config.yaml
rope_base: 10000.0
qk_norm: false
warmup_steps: 200
batch_tokens: 32768
seq_len: 1024
steps: 3229
Each number is 128 + 32 x the weight over the matrix's rms, rounded and kept within 0 to 255. Layers, rows and columns count from 0.

# layer 4 MLP gate, 192x64, rms 0.287, rows 48-64, columns 0-63
[[143  74  98 176 129 137 149  55 157 171 151 119  73 120 161 114  97  63 141 114  94 166 135 176 135  81 149 120 106 136 129 173 124 117 114 134 117 159 162 122 166 105 130 170 171 146 185 167 140 115 137 122 148 125 125 161 122  46  74 166  76 106 141  99]
 [139 163 101 163  83 115 154 156 142 144 112 187  96 145 115 100 114  87 100 102 129 189 141  88 160 112  97 132 164 215 117 179 102 111 119 139 166 102 125  37  95 133 137  91 102 211 147 183  90 141 100 147 161 166 126  99 133 130  86 122 127 148  87 124]
 [ 65 170 123 147 173 134 166  94 128 133 129 154 165 181  78 122 176 120 101 167  59  83 110  77  95 109 145 106 191 189  93 166 177 121 144 131 127  65 159 124 100  43 125 156  75 100  76 166 108 105 151 109 134 118  88  77 172  83 114 150 131 120 168 130]
 [154 133  51  80 122 133 106 115  82 141 132 182 131 171 155 145  73 141  97 135 161 135 149 136 119 158 120 137 161 124 133 127  74 101 132  81 117 101 101 166  97 130 160  70 135 179 188 121 108 181 117 153  65 150 161 150 128 166  93 110 152  91 167 115]
 [159 130 171  94 124 123 109 113 116  87 157 105 109 150 132 120 196 121 129  80 158  73 162  89  98  96 148 131 158 177 202 119 168 100 164 142  96  95  68 144 124 194 117 132 156  63 147  94 154 136 167 117  76 150 183 116  77 128  79 107 146 116  67  99]
 [220 112 131  70 125 171  46  78 139 148 106 147  97 177  68 188 130 129 128 151 136 141 165 143 101 136 133  97 122 107 156 196 108  92 122 130 175  89  87  90 167 142 159 151 132 167 147 106 106 136  90 130 195 136 129 132 166  95 100 145 131 112 117 137]
 [100 178 162 112 163 148 110 112  55 103 146 110 134 126 129 124 117 158 186 133 140 128 107  97 162  77 127 138 144 167 107 125  84 139  97 146  86 176 141 176 125 165 129  99 121 134 143 152 161 199 120  98 132 159 171 158 139 111 129  87  98 143  93 150]
 [125 112 162 149  99 135 125 161 170  52 130  99 107 154 164  71 103 151 120 118 142 115 111 120 170  88 135  99 142 171 153 115  98  87 152 166 107 104 192 133 119 161 168 176 149  82 186 107 116 183 131 110  73 142 110 135 110 196 227 146 141 126 125  95]
 [166 135 138  60 115 110 132  83 146  98 138  87 174 167 132 113 166 129 152 212 176 142 122 157  88  88 159 106  95 118 117 165 184 134  92 126 136 176  72 116 194 150  68 122 139 124 134 116 118 157  86 156 137 148 113 140 135 141  95 120 124 161 154 117]
 [145 145 119 144 107  72  85 134 144 142 130 142 167 160 135 165 112  99 117 163  92 119 139 193 189 104 132  84 136 170 149 190 101 114 110 120 133 114 109  73  89 122 100 121 111 130 106 146  93 110 156  99 183 115 157  74 119  99 120 105 139 156 143 118]
 [ 97 147 147 141 145  59 150 130  56 141 127 107 150 182 184 108 118 103 168 120 141  79 115 114  52 143 169 134  93 148 165 112  91  79 105 159 141 155 118 103 127 104 122 143 126 146 101 132 208 144 102 153 127 155 113 135 113 133 155 148 166 135  72 127]
 [115 160 135 133 169 197 133 133 129 125 105 169 153 177 125 108 106 164  48 160  83 148 104 130 136 116  64  82 104 119 116 118 102  87 150 104 109 114 124 147 189 124 103  82 142 149 121 127 125 149 158  84 147  79 155 129 172 159 138  83 110 137 128 191]
 [ 80  88 121 185 124 134 150  95 105 167 173 144 142 122 134 114  92  84 161 111 194  80 156  85 128 114 161 137 150 125 150 108 118 210  64 106  70 172 145 131  37 140 157  85  54 179 125 145 134 107 106 138 157  87 118 136 108 101 109 138 107 175 120  82]
 [138  78  81  98 120 226 143 106 127 104 140  98 142 124 158  83 117 154 100 110 107 200  89 117 129 108 169 118 155 112 189 127  83 129 129 113 168 125 125 158 207 184  71  82 117  98  80 133 125 136 165 163 119  94  97 144 172  91 132  80  73 131 122 140]
 [141 168 118 148 140 107 117 154 133 110 141 116 140 197 113 127  88 102  78 149 143  71 160  94  92 137  97 154 151 166 121 165 162  91 145 149 143  77  83  99  91 127 110 153 139 124 145 144 160 115 134 118  96 154 191 142 158 136 134 105 151 158 100 130]
 [ 67  99  82 175 176 116 120 164  63  97 139 211  98 162 156 170 118 139 128 173 192 101 133 121  96 100  88 113 107 185 103 146 112 127 117 167 125 163 108  79 132 129 139 167 151 118 133 118  81 125 152 133 106 106 188 170  70 114 100 130 168 134 152  48]
 [ 93 146 119 128 153 136 127 143 129  85 156 133 112 204 178 146 115 140 112 120 138  87 119 168 144 125 193 134 130 103  64 126 154 166 106  81 121 200 133 152  80 150  66 129  73 131  87 134 103 139 124 149 120  66  95  68 146  97 127  69 150  44 100  87]]
# layer 4 MLP up, 192x64, rms 0.264, rows 48-63, columns 0-63
[[130  97  69 138  88 125 161 134 103 125 110 129 105 135 200 163 133 108 170  97  86 125 132 131  94 183  48 170 119 116 153 158 103  97  87 135 160 164 187 171 116 188  85 127 149 118 133 103  98 121 124 134 174 149 182 121  72 131  72 101 103 153 122 186]
 [182  52 136 145 167  97  94 135  98 105 151 103 134  96 163 111 115 178 201 176 155  87 140 122 139 183 145 108 159 109 149 132  99 119 139  81 138 170 179 138 155 115 168 148 101  55 148 120 115  85 202 103 116 121 195 153 136 118 186  96 100 134 168 166]
 [117  87  89 150 109 174 108 114 120 126  61  75 132  73 152 104  79 131 133 160 132 160 140 193  84 167 104 105 116 107 124 130 161 125  79 134 129 163 152 107 210  91 162 155 165 142 170  95 141 147 140 185  98  99 125 129 133 202 108 149 185 132 115 190]
 [197 164 139 130 139 182 110 109 129 109 103  39 169 126  82 116 137 116 154 129 162  84 168 139 154 124 103  93  74  94 114  98 164 159  91 177 126 162 126 114 100 106 179 166 142 111 117 102 105 118  86 145 108  93 148  72 142 145 121  77  81 155 141 138]
 [159  81 129 151 136  90  95  99 149 135 164  61 136  59 164 134  57 118 111 134 120 135 156 203 158 127 145 149 149  91  98 160  98  83 103 148  97 181 182 137 158  92 223  61 183  71 172 129 190  92 119 161 141 133 145 139 148  94 135 119 102 111 128  73]
 [158 112 145  92 166 154  60  96 122 121 119 113 131 134 150 118 156 113 123 119 137 167 161 171 164 125 145  94 154  84 149 123  87 110  77  96 147 176 139 107 155 157 146 119 150 149 127 101  81 122 136  75 112  84 122 121 154  89 138 106 175 109 124 149]
 [111 196 111  71 154 144 117 104 103 127 148 108 101 128 125 121  70  78  93 153 129 119 178 150 115 136 136 185 160 162 118 131 141 115  87 161 169 165 119  52 131 122 109 136 127 124 166 120 101 101  82  66 120 153  89 135  70 147  93 142 136 173 142 186]
 [113 160 147 183 109 141 129 130  98 153 120 158 198 134  30 160 146  91 152 141  97 182 177 104 137 160 172 112 124 162 128 106 109  94 133 120 132 113 115 101  96 167 195 113 126 125 109 115 138 149 156 160 105 125  46 156 117 116 133 100 195  87 151 105]
 [151 121 146 111 115 108 154 131  90 162  99 139  70  87 119 121 167 101 135 170 176 172 175 128 135 138 129 143 167 147 149  64 134  72 104  72  89 132 133 126 113 194 124  95 129 137 124 118 181 171 162 116 115 135 119 166 141  70 136  71 151 134 118 195]
 [128  74 145 119 108 127 164 148 125 150  99 168 134  96 118 149  86 153 120 146 141 123  87 110 183  96 131 138  91 133 128 154 165 168 110 119 169 161 175 134 101 124 135  95 146 109 133 100 103 109  56  67 110 111 188 158 100 102 103 145 133 117 139 129]
 [151 121 115 164 138 100 133 109 138 117  76 164 107 157 165 165 110 131 126 145 137  91 112 178 146 136  48 115 144 118 154 127 157  99 180  82 154  84  92 100 134 114 138 187 117 144 116 195  95  59 105 122 128 141 125  95 255 158 118 122 142 113 162 111]
 [159 154 147 146 183 110 147 105  96  88 137  85  96 150 154 153 115 187 123  93 134 134 135 123 156 122 146 114  92 162 139  85 140 143  90 110  75 161  97 140 141 157  44 126 155 140 177 110 162 143 144 154 138 137 182 119 126 109 123 109 102 133  85  86]
 [127 144 122 146 166 120  87 107 143 155 114 142 178 171 148 114 219 132 103 107 108 136 169 136 152  84 134  89  53 135 124 199 205 134 141 113 154 150 151 143  93 145  77 159  90 158  80 138 112 146 127 114 226 169 154 157 140  96  37 170 126 145 133 170]
 [159 176 121 128  79 204 130 132 103  88 200 136  92 149  89 169 115 154 150 130  86 178 132 127 102 146 143 161 160 121 139 163 136  72 175 119 113  75 153 117  59 124 153 157  86 132 193 123 120  90 124 139  93 190 134 101 137 150 110 104 156 135  66 135]
 [ 81 156  75 163 100 124 113  71 132 140 171 106 143 148 103 113 149 111  90 122 140 183 155 131 195  89 142 199 148 146 100 139 159  84 184 101 152 146 123 171  96 101  75 107 115 154 129 118 146 119 102  67 167 145 144 155 135 115 155 129 128 169 123 135]
 [ 72  92 150  53 130 115 126  90 105 183  66  47 119 132 105 110 145 111 115 170  65 137 136  79 124 138 145 135  76 115 139 137 103 149 135  95 121  97 171 122 151 152  86 122  93 145 131 113 139 106  95 155 150 119 142 103 163 121 139 155 180 145 130 170]]
# layer 4 MLP down (transposed), 192x64, rms 0.248, rows 48-63, columns 0-63
[[112 154 138  59 208 135 149 144 177 114 120 138 104 143 107 135 144 137  53 150 120 177 116 134 158 156 120 113 136 179 177  97 151 164 129 145 129 105  96 158 111  73 161  99  87 146 119 129  93 142 122 139 100 106 147 104 175 105 129 137 140 111  93 171]
 [ 94 182  91 102  71 140 163 107 148 123 134 121 123 172 134 161 129  72  63 163 155 170 115 110 145 139  84 108  88 133 153 162 122 135  99 166 102 138 115 135 120 112 109 124 145 114 122 157 123 170  87 176 134 102 137 119 188 110  66  97 139 150 139 137]
 [143  68 129 167 174  94 188 147 137  63 135 186 124 172  91 195 165 170 122 130  88  76 119  90 152 141 127 133 151 174 153 151 118 149 197 123  90 112 116 171  75 157 157 148 109 113 144 162 139 164  81 136 146 188 122 111 137 137 138 124  72 145 138 129]
 [145  71  99 120 119 126 124 118  88 142 139 156 154 173 173  77  77 163  97 124 101 129 111 117 118 122 176 149 155 149 119 134 103 135  65  48 132 138 120  88 217 137  98 151 115 117 120  79 122 146 164 198 116 134 118 136 161 157 133 119 158 135  95 118]
 [123 156 127  98 105 100 122 172 148  62  81 167 161 163 134 108 169 125 132 145  90 150 125  50  96 165 140  98 174 120  96 176 106 115 120 161 136 137 120 128  72 183 115 121 129 121 141 122 105 179 119  88 131  69  80 193 118 135  93 121 135 111 108 143]
 [ 66 179 159 160 122  87 126 149 139  96 168 165 115  86 101 109 127  88 127  89 125 140 115 108 107 157 144 149 132 162 157  66 159 144 173 137  81 103 166 105 155 144 137 140 113  91 103 172 129  84 183 134 134 108 110 124 152 131 152 151 131 129 111  96]
 [183 103 115 123  94 102 204 155 121 126 110 136 129 183 166  48 176 138 122 144 142 179 127  80 149 166 106 132  96  76 106  96 160 161 133 158 127  99 169  72 189 141 123 144 140 113 150 133 105 130 139 170 174 125 127 164  97 153 129 146 133  83  61 101]
 [132 142  95  84 153 128 139 162 109 171 107 114 137 165 186 158 135 120 124 116 127 146 161 156  47 163  82 163 128  84 168 174 142 160 169 115 116 146 119 144 153 108 121  66  73 113  76 155 105  93 175 110 108 130 112 123 108 126  74 137 131 168 131 154]
 [100  83  82 144 136 158 119 166  95  94 154 147 136 186 111  62  70 100 133 131  97 118 141 135 144 155  71 154  71  77 173 114 119 123 115  85  94 133 152  85 103 148 108 163 158 138 134 150  97 121 168 161 149  67 142  93 180 140 134 163  99 158 150 160]
 [125 166  93 119 105 133 116  98 122 141  76  84 121 169 154 150 138 116 107 142  97  71 132 100 107 151 102 104 106 184 171 131 143 139  93 116 157  70  69 133 122 117 165 146 120 147  75 124 122 148  94 173 110  52  87  96 209 103 151 146 146 140 167 120]
 [125 114 130  89 109 185 164 115 144 153 176 122 115 113 116 122 164 129 166  88 145 147 112  61  85 101 132 110 127 174  93  85 126 115 122 198 100 167 178 136  71 124 183  81 113  86 105 113 150 113 150 137 114 132  99 135  66  96 125 132 136 125 133 105]
 [132 122  92 175 210 211 127 125  86 101 138 107 180 146 113 125 139 178 140 170 107 110 108 132  91 106 153 119 147 118 162 192  85  62 138  95 121 180 172 129 136 105 133 142 130 115  44 100 159 111 139  48 155 135 135  99 159 175 163 139  77 136 160 153]
 [109  75 142 131 172  73 102 102 182 147 125 176 108 115 134 145 132 159 116 205 100 130 160  83 130 130 139 213 128 126 141  90 154 213 130 127 149 116 111  78  89 153 127 146 107 212 171 171  91 140 109 124  98 115  80 160 127 105  87 126 107 191 172  72]
 [144 135 130  86 165  93 124  81 140 173 111  97 137 108 176 110 160 108 140 187  91  92 149  99 125 175 114 128 148 149 129 127  86  90  97 126 130 156 140 138  94 102 137 112 106 137  79 148 137  71 136  72 165 112 134 173 145 116 111 116 115  86 140 130]
 [160  97 160 109 147  97 123  91 186 103  96 182 108  56 115 133 143 137  50 169 118 203  75 153 120  90 169  87 187 158 133 159 137 175 160 162 156 122 103  77 121 140 154 173  98  89 164 157 125 184 166 104  75 141  50 124 127  80 104  97  78 131 129  85]
 [ 94 128 168 125 187 134 118 152 121 168  98 158  86 145 176 129 108 184 158 143 141  69 173 126 133 163 125  75 150 113 151 110 182  72 114 142 141 187  97 131 135 127 168 152 141  85  65 152  95 109 157 184 150  80 163 122 179  97 127 124 153 103 121 116]]